Part of a small language model's weights: untied embeddings.
Each number is 500 + 25 x the weight over its row's rms, rounded and kept within 0 to 999. Layers, rows and columns count from 0. Numbers have three digits each. The size before them is the row's rms in percent of the matrix's.

# up: layer 5 MLP up, 3584x896, rms 0.0501, rows 1528-1558, columns 0-223
# down: layer 5 MLP down (transposed), 3584x896, rms 0.0443, rows 1528-1558, columns 0-223
up1528 109:528470476465511499512497489493472505482477529487517500500493512537503486471476488480488518498487487462462517536507522480472492481496542488445533511473485511481493456471469464498477515496456507521472499483498493477501528538526482506498495481528456499500472440541516475447419496497473500502516456534493523484498498528491461453547479518473522498504532525477501484459538495498492471505503496499526474490504512537513495490455515500510445483507521541498522518490544537430508482486505519504516482517464494506480530495490520553490513478453505533502512497509484512517480521504487522513496502533480505483526506504461542510522460470470524489499503492525521503552537496535467527508491
down1528 107:470532505512481496452514475489520460492518515555476443454501499526556492460513486524481482490498486506523519534521464496489518479509542528440474522505497491475522521483490539504509478506508494526481508499511431493497499475517479487522526522494519479535503473481484497510503481508529538530502495506474531526467538481487542483505512535481502495486518465543500497484514506498465523500523546488501512466486519566482528486532493495477474568504500483490517488506493523467517452493510508539541514538521511486511499493506511557493503517493490484513512520461550485489497510520489499506459490481517499508470477505460537460468528497521503521501502477468550513511499493525487443509400
up1529 102:457529531496487492477496483494470558506497473489483489505474494534485494475483512521506467524505506501439503484524467541505501520543499468501537496483452480512520471542503560484467524529544469534515481510483492521456527487485488504482491501513549512472553454497473544531470473447504502484495494455517484477487492492480495515479521493555470483489482511505482511536484491500483480503496474488537439481497454485525490461515541504464498472505514524489523525482483489522516512482490518489518548465491556479467522548491481483534506531451518530475461515501518563483516523512492472446550493532511505436551513543525516481492525538461481481492474453504481471508516517505516461491506
down1529 102:517446522526504528493506512442472477518521515495490463521514490479528500556502473463494568535522490498471496506549514487504474506503521529553474507483469506498506452463506511494482532479507495505496479495540518517507449541522480464483481509522505506501514518501501504507505508494542493491503461505499483542522486501496513469471456476496491507537523507497509536531510473506525527578486549499464527538509512506494491480548496467479499485469480492522523487543486495513495514482516485467478483478485533487489450499514542511510518518520478480482573494490526454555491533519512490532480528510500499481481493478521507493524533512526510454494517545529570471464524526513509507486485
up1530 099:459496509499501488510526537571523488524530510502515524480450508504500483517497492475466524513478522522500461518531498493517475447523517491521486499480461485521496495478515449514484495500500455483495481485463511541497507481495522482508501478533460471535445546491502488503538549495559469503498515494468483481549553497493495514500532460517497492482496507533494490488493484485529467493517553518494482487502464523494474476497517527536510455499471477530544509563485532518525521479475512493483481494514495530500544485531525519506503515505512485516514463469463555483500502525481459444531491518513528518511497454481489512493450525482482480514501470535564505491508483488445505537489
down1530 102:524492472540472516484522467534506463503506458561488534563482511517510514460482528477555481458492483494488457465503490496534497485490493489491522515495521481509477538515505475478521489496511466539464509467487535507484516507528498523462505494481475551549490489489495529520545530507540509539501541513506478516532516489534521549533511519501440499515516521505505532476506483503551513518495484525524491469522475480490524485513499498561513457473500475481526515520512536488545542467500496482521496445525512488505515516484512520547485510516452525495524506510498475505506505491551491515510496479515477486525494465497485489508509514487504472479516465499521541498498508475486481512480
up1531 112:505510488476558462529541500520493523521480537545490481521505486516459471488502491534489475494504470533478448516509485468489473534527508475433490482462503527487517456531501538497506485483509535516558469508487527538470500489498511528518488458442477503538493503511447486504477485465516486528526538492474498506527462468523475456499522508478481518451490523518495468517544501480514451505457526483505484470506498514529495484489535530505535500548491495495502514496532477479510478492466476497481528477490510462490520506510532548517492514532539453479447491546517515488525484447489474465531526437497518495495528513486470498495528522481539483497511482489436510497521509491516458496480
down1531 110:490471453462531493476483485514486497533494538511484494496464495516513465484462468521532489517495476464522461452499467521511530501476517516535452500480469515514509493516503483456475486534551503518519507486469544515526508521549480486516533436491511475559504484498499519478492532514490482525538525496522517518480509544541494456526489551476492470515510485534520520466491513499498471484492490534523509478536504474561511513499525511520501551523504490444494473498495535519546482490486540542513526513490521516509506489523453479479497477483451513498463466557516477500472471460466508511484513439478505497536554518468512497492491516476489493513513522462455525457496480511501478507502
up1532 097:540492519460555469527484490525507503440498547527489527555476494466411502455525499526488460486512472476513488465469496474483513472487462477521493521491530494512476514481489509489512539470482469449499495494488555502476475468518486501510491524495511507549551523482511529467466525522521510476484536555499500521533498540483524488543470505546492534498516476509489486502512486487467502480517476482493496465518494465489512500495496540516539494505545463494542552514494506547466489533497498491527475510485510510515512530514505529515498520474517462490485547473515490511481503524524535472492490515508496483509503508444488532537495500489476542514485511501495544497531514468503444457468
down1532 097:514475453521499556545525515510507521525498491508532437471488474537510487563469530461469510495466504497515456463479512496502476530468536541507515493508521515488555439535521510483549451450481522534505485476511504502523525470497463517440505488548497519456489476466487479458491519486517525508507514492524480495512513507527502498509469538477469504488491536493526499503516532499537560508521553502541513546514466507460495482487442480506501501485487484527502475522506464483496507481491499483472498470516499518471492468460455486547491460494514539463503472460509527488521481450484543505526449489527560476482481524506526459468525463528495503495472490516527479490517492500460487472469
up1533 101:482472458465467480487516511521514506468457528528499522523537476470502513471531533463485484478478512520530487459500527517552539531490461524502465503428501537468536469538516462511513481494489467510501487414510521523525483482500493469491487478515519484495498489533494507482494511464497479567479495494479487534533492478535526536476487501495528530513548495531491497486508511488530543468514564455472446517504498499503481478493457507524475467472496495477488538497495468487426500533467491488489479475496516473450503516493550511534503534533542505488507530545486520480500490513463513503526504515485514487494479528501496524535510477515512497498479532507482536491532485478471475500548
down1533 101:489532521513494527516477570515556572476519496483487518528516480498496454531458532492524480507525466523535507538493492502508521494491481535508469489524462525520547511520512498501499474517524559475513464498520468510506485450506513541541547523521488498588507502506476452497522501514448500504500487473517502531494494516484478522503510495537457563551505547468526524476482492518486474504506492493490438490476553487489445499508500509524510520477561530480473525529519507487479531575509490510510504527460449546497513496493480484516465531521554477500489490453493511492540515458516483494512494500460496512447451462477433473487471501534496510524470476537482504483505486513502460511539
up1534 096:474503526457469487519522494547478500524483483495475458495503502459529458507474478475507491502505468505502499495490494482467510477550513488491477494503508492521471480487482523488514578501518517466532515549495537494526464502489501530476496462510564569492506462506518496474503529479524481470464466498458481486532491465513480468519505503555487534505511509461487503513522489522504480517497497475550495469513489483493484467488508467508472473497542497491519484529481500513474524490528493529505466477488513490509514516509502514524501514516522510485490513480511507522523511517521494530458503525495484501534548504478527499496539501523494507501505511528521561502558504490498496460467
down1534 096:544464492487516494471488507478537526511493503504508489495485524501500519468480504485501505494501521491543521461457515485541476529484471458510469561497462483506490479519467479512485516468473491531480495485511494493490482520510543461491507518480452502493492491512495510508529554522545477532521466485501434493469485468482519491531536457490500529533491480529537506430519506486475464507490473513519512530538482516515512499496507474527493485530484501546475496477519512442523495498481484440496515532522474481536536513494509434486494513493477500508501539506474504550513441509484470519490502508495491481474466480474502542504522500518497501547488514516493504508475456472461442493498
up1535 089:522520492498518519495515479495506508450473509538520520504483492501519492538509515494493531515471514485508464462489517510498502495472478533511462495491500517505501502487477535488523518504497510549512467540514513560473529511495500435481487520488466557492475524491498515544460561463490483540545527524518526511528516452513502517516499492499465502516491483513467530491496482513447540509523480492546492496539451492513506474480541470505456484507467550485481590501488527443512509514459491501489487510498527495528543512492549494484505492484518439487507496503547513472482501527530505477501538537534525453510507533485474514492489496500537491462490489528460467489493487497473510518523
down1535 095:537502515473466488508527507546491465466489493510531497523505545521510499537476455485510537510482494481511482490493493486484545514491444539514489506525497518502484505505487441505489510517498513506479511482535510480455420521554496464507495534528499537510449491526498528479507508481491518574492494522537511529511462522481503487442510473492535473483485466434462493483517524485492490520514504479518447469527531498533478484499463525523521512465494512506515506518472518484514534548437514489483482484487480470531538495483542479517522483546464461507499468518495448476485535457463526489480497481472531496517563504466514485507527480530502489488487515545499526460458461490519515492542
up1536 096:503477556475515485532507512524510519483520501506514478476473490506486515466482512450491493521475516502495465476532483513525463476554537494503481512500537472531476489469516497524519533470470500495488476515486552532504482491481511504501513465517502523559484491458482469509497528517542465479516483498491492451499512487481516470499525518511474485488469478527497473511485508532480496518496522476496504490531471470508505522536515508521488503477494511527514540460465483510533519509517479515509515537466478482483487511534478476551492490526502494528528508491470478535486512502503527434467478487534511502476512487487497525517520499495526507466524498483524527485503458499452539529465
down1536 098:525530503497468524465495490532488521461492545532502484521525486545504504494491547494504527506505489509549503507507514518517503560540487530460465486530497530506481496468489524501522504546505482505474553499476424476497467469540528523482508511488491532473533465487543502504502496505435481525519483497505502524461457512509510524497506487475520521490502525480502501506551530520532500487493475523479491477485464535498506462481504488449480520533521508513482474514522530461499497493488533491495540469518525544519501498521454509492489507525473462484506531465490498502521472525439503501492535501490531494532506522502532478537495488486544520535489502498508513530487523531534484462518
up1537 097:486469558469501484515525457534535494481487489501510487506517523521513501463537510489484551427481511507513500463495523524537460503524508500493510513454491530469514478470506527495518534508462524500524498474507514560503532481494510474538504513466490509493531485508498490534507478474541513531496509477460455485536510477534477486535553528516509495497501517502501506451442522480500499509433519502473475510481477539529508515489488486518513522494495504512486527539506523489504478534456514484476525564522482504471489512497522540535509489493512475432484503535490500518476519487551483523501483476477536480538508504483467476486515547506521509506485498483451539526533493504486507467528
down1537 095:514457484521521484514489537502483478485489456507483487503552541510518513469496501497503505483479519508462522509517551485501504489550484511519532499553553518500475511487488505505538495511507454485509529458504478474469531492503497467479509583467533491464506527497420514553482470505526472500460525490496490510499514487497537498485527493510491517487537496482485474501493484507531490506506515494493544526543511514495545494512484508548491498490503479483551513521533520471525507492456508468547510465496504505509439520498477464486455543450464502487487484485522514489485501520529474456504512508499478517536537518515498501532506493473522493489524503444522521536452511518478524523463
up1538 099:525464506522486504523491464514512479506473508475498496551533502478515482498491502484447450496479487519475480523470465536531553488492526516529527485474472505519524479492504487518471481523467532515534495485502543513540508507440509497511478514531475545476521520505508518478428534493457482521524520457477536498448516523490507524512494514482503492528526488567505506492504489474513538495495496526507521529541483457487472508467481464516498497487485543528452519528485539497490502514455513517456497467523521485461519496443496488494518516454504542500454525518521518529527476508448547478529504568490499499529497541492476524546511508522489520492516484511461523516469467449491516521495
down1538 101:544500544501448506485504541501486500491492500493503505496520504523547521516524527475516496492475491500480534492528499498476529453528444495530495497494532528521520457497528488523515505496495508516510519509517534503503479553497499535494525510498526509518536527487465517500516483493505534536447503476536502482456485510508459480508493541496568533528530480538526495501501511517514535513513515569497520501506494475497516476478508476567488505520498502543537488486520483495512459526512458494470496489479482505527514492494490509488501485534510489498468488535485475502523485476499512495442567513467538481524529504519467482531538502489519498492481496483461460476420463504478476527479
up1539 107:514484475502499561496500559506491476519467555564484505517495495481504445479495491503473496506483497503486510527460473503510497536510524530525498488485507508481488447492540501487477490489520478553523476468507514508466490513517535489511522513514485481500557451530499484484508500493462442467519521469541487555480477489478469456523516547487484468487491520478509493472503465484515510532464495519488510475495535472508505495517503507507481521483503496504520474488520493525505510512467501506465481541508567510497473511459509532502585499493526496457480525478514505495548471526494494482489500507532551467513498528499469519497476510480540534508496503516516500531486508493507489493526
down1539 106:526510536495465471545504508540500482520488493484477534522536478467494541499544506516490511480557489554507507503499506515490481493489507454477486478493523548478488498480501550477512529547523541481511522494502467473522454527456483496486516503467492514504514479476464495512516487483494526505539511494512487562511535530496485506500519525437504433522489512480502476487557497515565498505485501502534503524493448491473488514512503549516509526452505491475507485519508552480494472481540492497481454510521546517491512539525500509489476515560515536491486466484499468528521529513518510512524523530491510522480530456491472497530511488468476505507468508498513451515495513523500491516487
up1540 097:485538502512536465544491490486480542506486520519507473491488474504499497493537525513478464492497501523477450525489528486460502487524491488484495510444517512494487458466492509488448558500528502502436474506474528503515501507482513491521459443482522503532445491516474477502469495475484491504541482517467528498519547448504486485496490495478488473461502535532507490523473493491498524514520506484530500487510520458522469505550532538498495531512526545514468522487565491524483509469510476488503522504479509471511493529480536528533468479479491545508523505486462486524492513516466492473507445503487502495508478441487497517513499492450514493532488506493541501532489504529516493501472
down1540 099:467477497467520490453506498544537444474486500467493487474470481509453472507529486484477467482498522534532528517478513517500493539484509515457507486515514472534541518480508531496505483456497484518529504508480481448513505515524484510515537526529536498445507501494494520533545515496512495472479539503560494521499475495532524494504526533540518510540479547487489457491532482474537489525475494524493519474478489491561521453492510473543462507543460487464464484496497515501497500474491510526430486518511520498495548486501518507482541450491472475507490512476508547513498532528563535501481545493440499520512507467505517490514493510525490477481487472514518513483476516499462456456504
up1541 109:465531502485524538532531516473545526507463507489541465504482503470476487479517477515487493498525482480509532496509505502530479547558488472444465523513501524494498472493521506512489491512469466474533509484498530510476523477476516458524518501474520513497509522469519467473433477482455487534453513478492498506498468447496473556521506467494482482440509502549515530479524566493438483523502489475503525481481505519500501507458468549494520460475511520504504546487549493527563435491471466481502484533536470465479523514465555522516536463473485472504521520515502542486462531479532540520570454538487540530548478516508534527516527553493472502488504497471494487496473518508474497469518
down1541 105:530534513480519469483474523462495447512546497504481477516509530497527491509462460493541518542429484505438501480496486462491528499477499504509460491496521482490514474492500471512524517490492506514540444480486485529489461491527478473485525499507504486521531494475494492527490519507505492525469434507469542465479512513480504491519460519484498472523516475515505486480529543496460510516487498473478510497523483536508511463485524507473492523549513494533530473532527504489498519514503531498514476509467487488504503461519451558543535490475521493535563516498512456541516509494507526488521503526507510510505484524496537476443492560537516512476511496517535498500487479509524512498490
up1542 110:519477486527506520523525501503469539468456514460496519470519520466463456494493482513436513478515482493469562514466517500486509531551492517466509509491514519551459459467494513501473498496457497513494478513455505536498530492508502499499497506479469562471528518523512505498459495485461483494494491489492518474503501524523457485510496481486528502489442512541459503478523454477436499516483485436474484507480477495551509508498493497480440511466516549500534537497474536464509536481480509520496496535532527504479471543476511532491527466439539515525482505479517516528511520503476538515489494498474505450560519514513501484518515485509510493490518512520463496529497540539476504480496
down1542 113:513556532508488536505488476471523543486521477487520495492518471493507505525464473506476505505525495533477517513520511521481535539478503501496458558491483517516547529476483544475522507503449523519508485539464485542537489555539501510490533474478511497540509503494471527501513511448504540507506489488508570515529541482461530532507516511451508496455471509465489489500516502487521477500482515487517475485508493546453536499510516500486496502486473515465504543478496531485474509567545508485512446518467552465531533515463458527520484525478480495523490468457512497550464503508491532488457506475504473464495504487490490511453524462519494505496479523513503479512540449489469505455519
up1543 093:508490482505560498490513492536524521502511472524495470529500529505502508479498479514494508494512502505499451487502537529529496493461534548552471509489482476534518480455533471554505493458443514513492472494493504508525498501520484493496524468465467517482490475498479431513508497476518524468514450463481492499472510459524474490509527491495544458549510544482509495510468514506494541525475487504462483504497443484519497514487580526511459502505493514540527518476486516494461468506529481554506486503534526506546498518497508525507483486492469478508486482486486500507484484508563456497491484471565503492507447492508536492505453524509512511457482526492508500524490519494481505509530
down1543 096:508489486482519500500526528538472477496471501470522450523476480498542534504486514466511492507509501466505497540493477524499499516499483474494519500491471513484508478532493469520499544486508487514452471524459550534496519538493487487474472453522479532503474472521497519500494480477530499562489486487520467494504541497445450514490484498475555483478522494496500501473538482524515545490485530464463486528518497510498485487486484504515491500517505508521478509468461473477482525548461510483502456463489582512499468513501469505467482493496523494538503499523481520531501469517495497537456495488481488509470527562504528495536574524492500496537480515501489495527496482472533458445507
up1544 088:466509546493488510488518506449465542475496507492543526477487529499497477497506520533494540508516522527538508475530487461518492466516480504484437477483501460504488495537505502515498512458442504515495526529492486546525520525492506482528512537550510476526494506482459491537489510520477448467508511507518486510537482503488476498507528539507528473503507496525495481527509487496484507500467503507449479494531527520500463484497499517487517522493497541519423486499451462510507480516493502525492522519496485499473510493486474475496476515489501516498525543470520444526479424514541508461496497510464503496486481488528515525567526481488462472471450513530482507516518524541530525522497
down1544 093:472504533532493494509480519527525489496537506497489483512481469494467510515509501513481487519493484506525494477501494498517511517469494495476525494483495510517509483473503464504502493481519500539543493499459523462498508487461486532474507509507493467519536474474484529490513478519511526542495493477538451445507515457479484482509501506489497462483494470503494487527494466464476486525545546535500475479498525484515477472506517536521480475536503472490506506511546485532451512502483500504490518486486482536522505513513549489498516467495479491498505468504445531509521445482525527482473438481490518530479523471513509489532502546491527488516487479539553489485504491491508502524493
up1545 091:527501504464481533548507458482490508471499539550482492508562493483458526540502507467463465478556490523444465503474513494522522489501469475485489483527442485493443471475502458485508515516545543525495440445546502484496462459504492507466459496480494503480502494453488492502468515501500534524519506520492526522484448531504456448484478476507529510491502469522525471488480537530509500521485494480499517504512531565496498476509491533522531493458564511499496503497522502518474487524512502533458517503475512508501491524504535513516548509509496446487452484502559472518492486490505487513507460474499552465503521581538489516479513491479547522449530468504503511478498517501480448471516
down1545 092:503488523491481520486515511514512515500490499502521470472461491550541529508512465525526469517492510481475536492508485439479520501481542502481476508531543508482536495523507548527497506488441510455545485514445488513530539481501489481521530488459468460551496502525511483503518498526507468525494504466491475494512502466508473509465527516493488516521483558505482501477579511522462530515474501538512457485478506485485478520501490459468478523508472517539500501534483492518524458485520494500540490504498537488453484493499481515507490503494510524484509506476486525493496535554500491487532503518508444527488482466467511479512501532518454461511504516487484473478503500510481545477502
up1546 104:495475532466508532497520501497509506491495490464536539529497487537479495530515500514472523527491512480503499512479467481489514522520497487506556517518499456482506477483526507472516494538480527479515464498486568553437457509504501472500489487500492549468517522476508537503477522505520493447481499489492542450498498453503467452519519500504501533498490489487489525470462492524490439498555530467482516516542465441489522505479445487500501490486516506499512495510475536459501502540504523500495521538500458478462492474471501444456520498491495471522514533536493481513513512510477492446497439458492517554512529510521515521529461502491471498524479474537525512499539460458447484492432
down1546 109:494521526475486487495529512497489496486497509511514503531549504505503523517481509494443547509455505488482574517510547510487506501531512476507497524462486520473486427501508509461518479512536515488529504542518507497497522509505460438501487472513483517454461521464484492487469454504478541461483524466515522512557511465507508463537507502523540534517463501498450434486519521546507582475485494450528481529500525494455473486573529490510516564478497482536533480536533534500521484502515498487558513513478540484474518486496510508527476507454528526522552462546525507546524502494511495527523553522492507484499477534517504487504487513478477494515504497514523507519520496523553529513484
up1547 096:499496533473480537514475501521504569490485498516501526476516494527474470506468530531509442519487530515500480503477477495530476543519534521505468477512502486504495481436485518504507540472500486524482531500515535525473496509483553504477455530481487515485487484509476459462465487468463466518521504518511534463491493498479460486475513513499507518500517509510516456495481516520501558491508471478522457507474451507502503529517480520511470525460526488514460484481498488432529498480444516493515501547526512492510494484479513484517477518484522467515458497507503548497467492482521555476514491510492504504473491565508511518519501505479533497507505475493476509507526512476480521455539
down1547 098:479478481486503466519496481491506454491506528500476510494528538473463508426465494490503510453476470411512504468505454484544527458508490547520529501477478457522507516483468465521485489489487514479521526503538513471513503479450496458533507517547450479529480507446486505504534495502540469512453481492505455459533518476514504484532543506484493549539493491469484460512522548549498529556524485512537493486537539516505484517528540500506516531498499503460514500454508509461534508504509504483515482512523464500524554506500515536517511555462517461541466460542472473490509505469490467504486483537495523501492495490468521487516495509460497529502542493502499522492524523487480508473561
up1548 096:527521499517532467510527480559489480465476534486473500517487500535515493519467487486512488497517508496486469481481525518446505516530506495503513559521457458453490484515514517492526509460509495525515507525513465518495506509462492462461528461502495529529537514502538503457516491523541481529467528501479495483460536539494460453529512491509527480497505456510532526479467522508472506482555515486497517507479500426534501467508483453484519463518544455452510561490498491493482503484494473507489435523511490499485523535490460489550498501470557534457481521513500493506512487509489514500512509537519483519511501532481520532510469507474470451477513488486490515503505502497468540480509
down1548 091:496455535505539504463479477515479473518528506466504523507462499442529500517496512529454469502486501524535492496488481537518499473497503473534478456477464454513482464481469499515509563510536507459503493521480527511503460485532495481496478515514501532515524494475477454503533514517508493469525452510547552513522495483483535455489489484522546492529503491486510478503492531471499488490507476479488486470483501490461544484506459539491498520470506511519517518502522516502518492461487526508546541532465490519530525466517497466480550515514473486509541482484514481521486495492523575443498476471501516476489510500458522503548496496497485493499530504506486476466472518483509491456534
up1549 103:504488503469508455478550498496508522491527471489559471510501479514498477478471504538522457512502529495482495463501551496493525511504546448480450528476518499539471507474500515476543523506453505498529503503531496499547509478500561523507509490505533498474497511538515488523485496509459528496538485508489501505528535519504508509529537496540512502493476477488489469563493519501483484493523520528491498477494507551509458490457539542517485528494507525458487500492468484531529418526517519525482508549499478496508507488512469477510482482502526548501541463499459485500484482483455540486486464491502510524504537501484484509487440489536523594453515478518443507489556490486489526470503
down1549 103:503505494494514523506440509477471531493521459518486502474486484532526519492517482513521471461500496506519472484547458518521509480474540490510516469524554495507527491484511512520504522482508522502534496485517508478499496499475494524486517505496564493507469531506510507461475493527482504471504496491484539494481522535522529472504480476512497528515483522496482508522498482549508455493511489513537527451520447481514534463456489520495500485505513475477516512448527490494485523499467472526486505535508501479494453506485506527506524522504495478530479451500488482495543525520501517490498497496503454496477539495485500496546489495480465488468520494485480492520506500519498478520489
up1550 106:491531549478519475495509500556527511460504555488569494508487502515501468534519530467522483514504481437498496518522469511443498504458571504493483532495510499520504506481545491480508478449497466492489464529475565529519555475489517511492520549496521492524524509480539510526485538503531461458464498509500525481518486508487492514501477531474501456466458515496504505511470462516483554465498482520523449534501522482507490456465497480524502458511503524499518484497505480515507470539491468506513499546486493476464495488465482506508468472482539512468516491497445509481494531506473556521536506506537497506507538470487521537507520500512460547497477528479511516487525491492418502473499
down1550 102:511508502506486478513514499490499489485549512520479491532499481509505514472480526494506500503499512477464498510523492527513496466461454494525492517474464579517514542478500551474545519459492534516509474492477440487521530450507495514521465533514485513489591490482482530491467522516498552433516485516508492566552515524491479514516473513458493504518475503481505537516540458458498519499522464525533498487511531494531486515501488510486468469483478516502515491440484488432504503467483480448511494527457520515501475536501473456531549505498528485510476506510491493488479547527492527533543515512526519504470511448520475495523511418499511525483502493479490496480524504536525496493484
up1551 097:541464572475534498509532524518447510463515523529496534525535490454530421500501526510538527527505474475486523508489458533491481494522524502516528475498486480503493474505516492429526488475489529483509536487527517524465533499503478513487533494512532497491521464475453495487509501475526496488465471504531478497518509502459479485535501485511494473482516509516462500515489447496487528496516514479469502496502521511476481420501485473524515466511536495501518513507501517485495499511462484473522481489479510517469479498512511469481533557487529473501512507510505500534529499494501527503523507460510571481496500481552519500532533512474508475515528468536520508482475537512468526474464
down1551 098:503518491451488532516489454498514505535482510474512526503500512507472499477534474489493471484478556485468468482485483511455458497553518509544454478488532476510516480516522495525525526489475457495515502494511511524521461494437491480515521434522504506522499557513489459504542529516459512490511497496465483554478532480521519529543533520526492496513443440479536485512451536580521505506516523507501527516476478490522488531475512491492474515463466508498490517534526472504484516510515486488541526524564479467507496525476535537462500501502533486534432461455495476499509536490492452488457551478506491511496461506495466515477486480519475532426485493511528522533526506473517483473549
up1552 099:509465482476512509520517448525508475474535506551496507483529491483469501489529500464513462488512502512508459502512497490481489486558533455471524514505508524524497503479540513483551519538461474512488452511510491533476596510521503508475456521519509502513462500549546521528442516511529498530478514504445521492480513510548489502461509487496454444514494485497522478528479531491506509558533479500474478512499501519500502449477509478532503493425495516532459482477495454509510462536492509519490525505556538482483482500466459493499482524488495489484493516487444495531458514518521521496522473484469523480518508506484516508484522521466478535485493474505500529515520462461477499510503
down1552 097:475508518493522517515523471475489508582464517531502490507476483477506501485519552504491505485479455498494476506519510500506535500466494476500489515456486565470549477501528528486479496517462509442509481520516484540469492533491488513502531490534487491508530512523453479489501453491485535547472475509512493495528475484508511527479531499538488492486517511464495475499512508485508518498530511536521503521483521486488507481535499497474487535476481510509451501466496521479464495528543532467476475481528528504515504512538504495514486508501514523489541517528518489500522518462545486508519540434508489519520524477511467492486470490498517523468466501496582499525484508516492480496563
up1553 095:545460508560510464524506508456453508448470478498495541546475510508491499510460464497508500459463521507512501484518483496458535522516475492516513529476513509578533496513501522449488497449478538492479498473494458530494503510503488441495524458487557479510506501509534523494518489508482508506523480512522489513490522466469477464557503456474517476450505466492451513474492459505482480463496511469479518539484455479502497475517498475516473506511526556543492503497530486531490517508443519514474481508479517483521490482497495507466505519490487489478490511512537505507521537532529525527483485503469555438504475493529517536538474536492514522527477505469463540508479491537528441480501
down1553 097:522478501484501508495468496492491546484501514527497470472564513484555528514478487482461515520515511513464484493505525472503508480492496562491515463528506494525468491465529511463523517477464498490465484460539518507509492481487515480503490509511493493462493514462475468480494513472509457492471495503473524525522518448449527482451490490503468511491458486537510468536503494544531478470481481506482474525553461487473509520518494498492538501503512510516497552482517463470492500507496482520489436507509518569520489495553530505515503445492510529491511538480469514500466516488509481479535476494513455479511471513500513515528574473521466522501520470491518488501488524475500474507507
up1554 097:508496529502490493525499474476512471478497520509482516516493476509483494509513513464516522523484482530518455485539519482509490527508509487466474497466495542512439490528533534470515484520537498527533471451490527521469519511484479482504499481479567502581506510481521478469534517513517482506529523532514466499504509499507498513502536495533490494501485472516459492519464501488551530515497495539451503502503518543500477517453494519458503481461468485495464510512510518484444477527468486507460508515519572452539462485483475518484521554530489503474476437493500490532508502482512531535494515482476534465526509461533520494503487510467543574502513486516496473457533473519502450498482
down1554 098:502485524534524506505490499468513554472472522500494458441462509510488448469504517487470513518498475487470461506532576514484507506500460474527503502485550505499484495514473508495515511529510444473500515496516496501491465520491480493506493502447486490477533503524489464488517480482483526467482528479483471525469505517470518507474529503514505515487486497490484519507481464486507490480478464547504506464491537543510499492499510477505491478490515497522512462538500471489512524469525513492490477508491509515522484493520484490479522475529568487488522482525503498527490501467412499533535510529500533471488504508492494510496503520509550498513486521513537484519497480493490516497487
up1555 087:483460526501526562482531471535461496513522496502502500445505501523481442500516491476433476499486492457506473548510550512516475538534482465530496499529474502488524468484519487501511486477509531510484496476450533536503522523466533508554516524492510486487492506485538457510423471475457505494479439478499522479529444469437472494465499488460500503483436503490476492477532510456486537523488506492515518474477507541509498471524490480502454535478534502550505538513485506528494481502516506514516520525514506484519512492570541527480514536470491466519486527498479539503501505521518540478521528506506540469483526452495497487527526473492514506466498547457532470526470507530508471493472
down1555 089:496514487503510471494493530502524551492429455495458509543481492506529511507450526499534466465483489502507507523534548490474487430491508461469515535493506495530474479499474503511515480497525465519484493529502499509509463537562504476515505454497508515577491544477480488537491502520498506504497481498511488519517551478485508523487517517481523512511514519473483500554524463512519493470516465521480550448460459483548480470493527519509508475502480481509477495530510483496548516485469472494495466505486506503471509504497494519504543493491484495480511539533471500521524538536540524524481516501476496516518517523489471490516497505512516503473500445568528512496482499539517513530467
up1556 093:521486539480512532446530470489517507499454499483496529481534502469496459488477461491552541519537505540529504501507482510553507500503467463504532525497464470537480500503494498484477487502526491462479547516525522518472508488527495486487481504482562465515507463518486514539525517500528494481470535499512479463532482507455478526506499466471486482500497500509503488513490496545555471456492484499456526474513495545486499494454485459498507495492471475470544494478495509520488557513497486537473492480503498499479509523489474450460474504538489508499515504504486529542506502502517525532532513527470500500518496462517490517547518511481513482531550501551436465485504507512493516509513
down1556 089:474506447528529456492460533466500538528486468534508454501476493517532510455490537498445479482473494437530494487492526469451464507511528535496472493497532529449510451484509519473518500459506462473512485484509509457515496471490530491508500508532437517483475505541459486461480494495498532540502490494518502526471517493518525526506501533576552503491492535497506480460523521459422529522470498474509477528496452495511496490554478496507498516470552541531488521509492452532537444461491497504516503495513523506498516502529512556500526510473483521489488527487493475480464506509494475492503457434490514475499509498457486467466492515507492534452445497496563534541512512498488484500454
up1557 101:525486502522549508510510483505504515510463529508520507493499490508493512531516476488497549485534539530473482493444495475492504527479517513457517490496489485500489494516504515500479527485429497494527475519467499474493538538474499447496503466493564485477504503513468479508544519496466511518516516439515469503520495529464466490475537473527473475509456510505466489478442497500535494506495505499524511473509478452523493506490471461471527489514510524520531520486504534493447528545490473499444519537529490505496503554508506496532493459514561455492464458530508525512500452487483461544528550457514502490490514498479491499523460507505506497484526470462536480476486528502474440504455
down1557 102:550549473542509477498514499522452501474542477496487540511464504467504498459517502493489500488476531522487515502538508523469492499529525518493500519513499549506529569525468470483513509457504479488498479485450525552491483543497492470470494507495496488523510507463485497520500528498459486538473461501497514537466503514531518477539483525512485506549510499538497548521479486497505532444492500500483542493478481542515496521507492487542461506534489482509522495512505505495531499470492479482536528530475517479504506474480470538455487488500482482470479487515489466482496536486489499488514459507475486497574561496527517507471518510445488535485483513470511472502497477494541500500519
up1558 099:512493502497530475500493506500492526492499529520497508472475495518477484470530492456485461507512489527517533549513508518473457475493491501479529506533528517531504473490515546498544514551523529514498530493519527498502517500502490511501538494510504507498475511555488500456501485498505534527496481488493498567472531503508462462539515528532532506469450492493498504528500487506465505517550517539507493519484463518514482419479519426486461485525526496502467469487543518519521496472493521501506525509510570516503475508474521535472517506503516476503485537533457494521489502506458487485498492495498477510505504507452550484467509483517485522484499489485485514529470533487524472507441
down1558 101:467463493502495552475458493466484543536534477472521498514484486500510524510467467521505481522509531472470513477506512467501516481498508510516483474529510536487513473522510510521467503520511499511518505514488550549510523538505520498456520513467496517470479460451489516464502481526471515529496456488517465500523505542478496534483508462497504523484494443454487490495535505512517495499495503532475513521539477523470480455496471465509485502499503511527488509526506501534485516494492488474500478492491479484500513544486519481493482514501508491519486505489537466514537521499538447488496508504464497484548475464510482539513447498529524489513515503501506493474534494454500580496556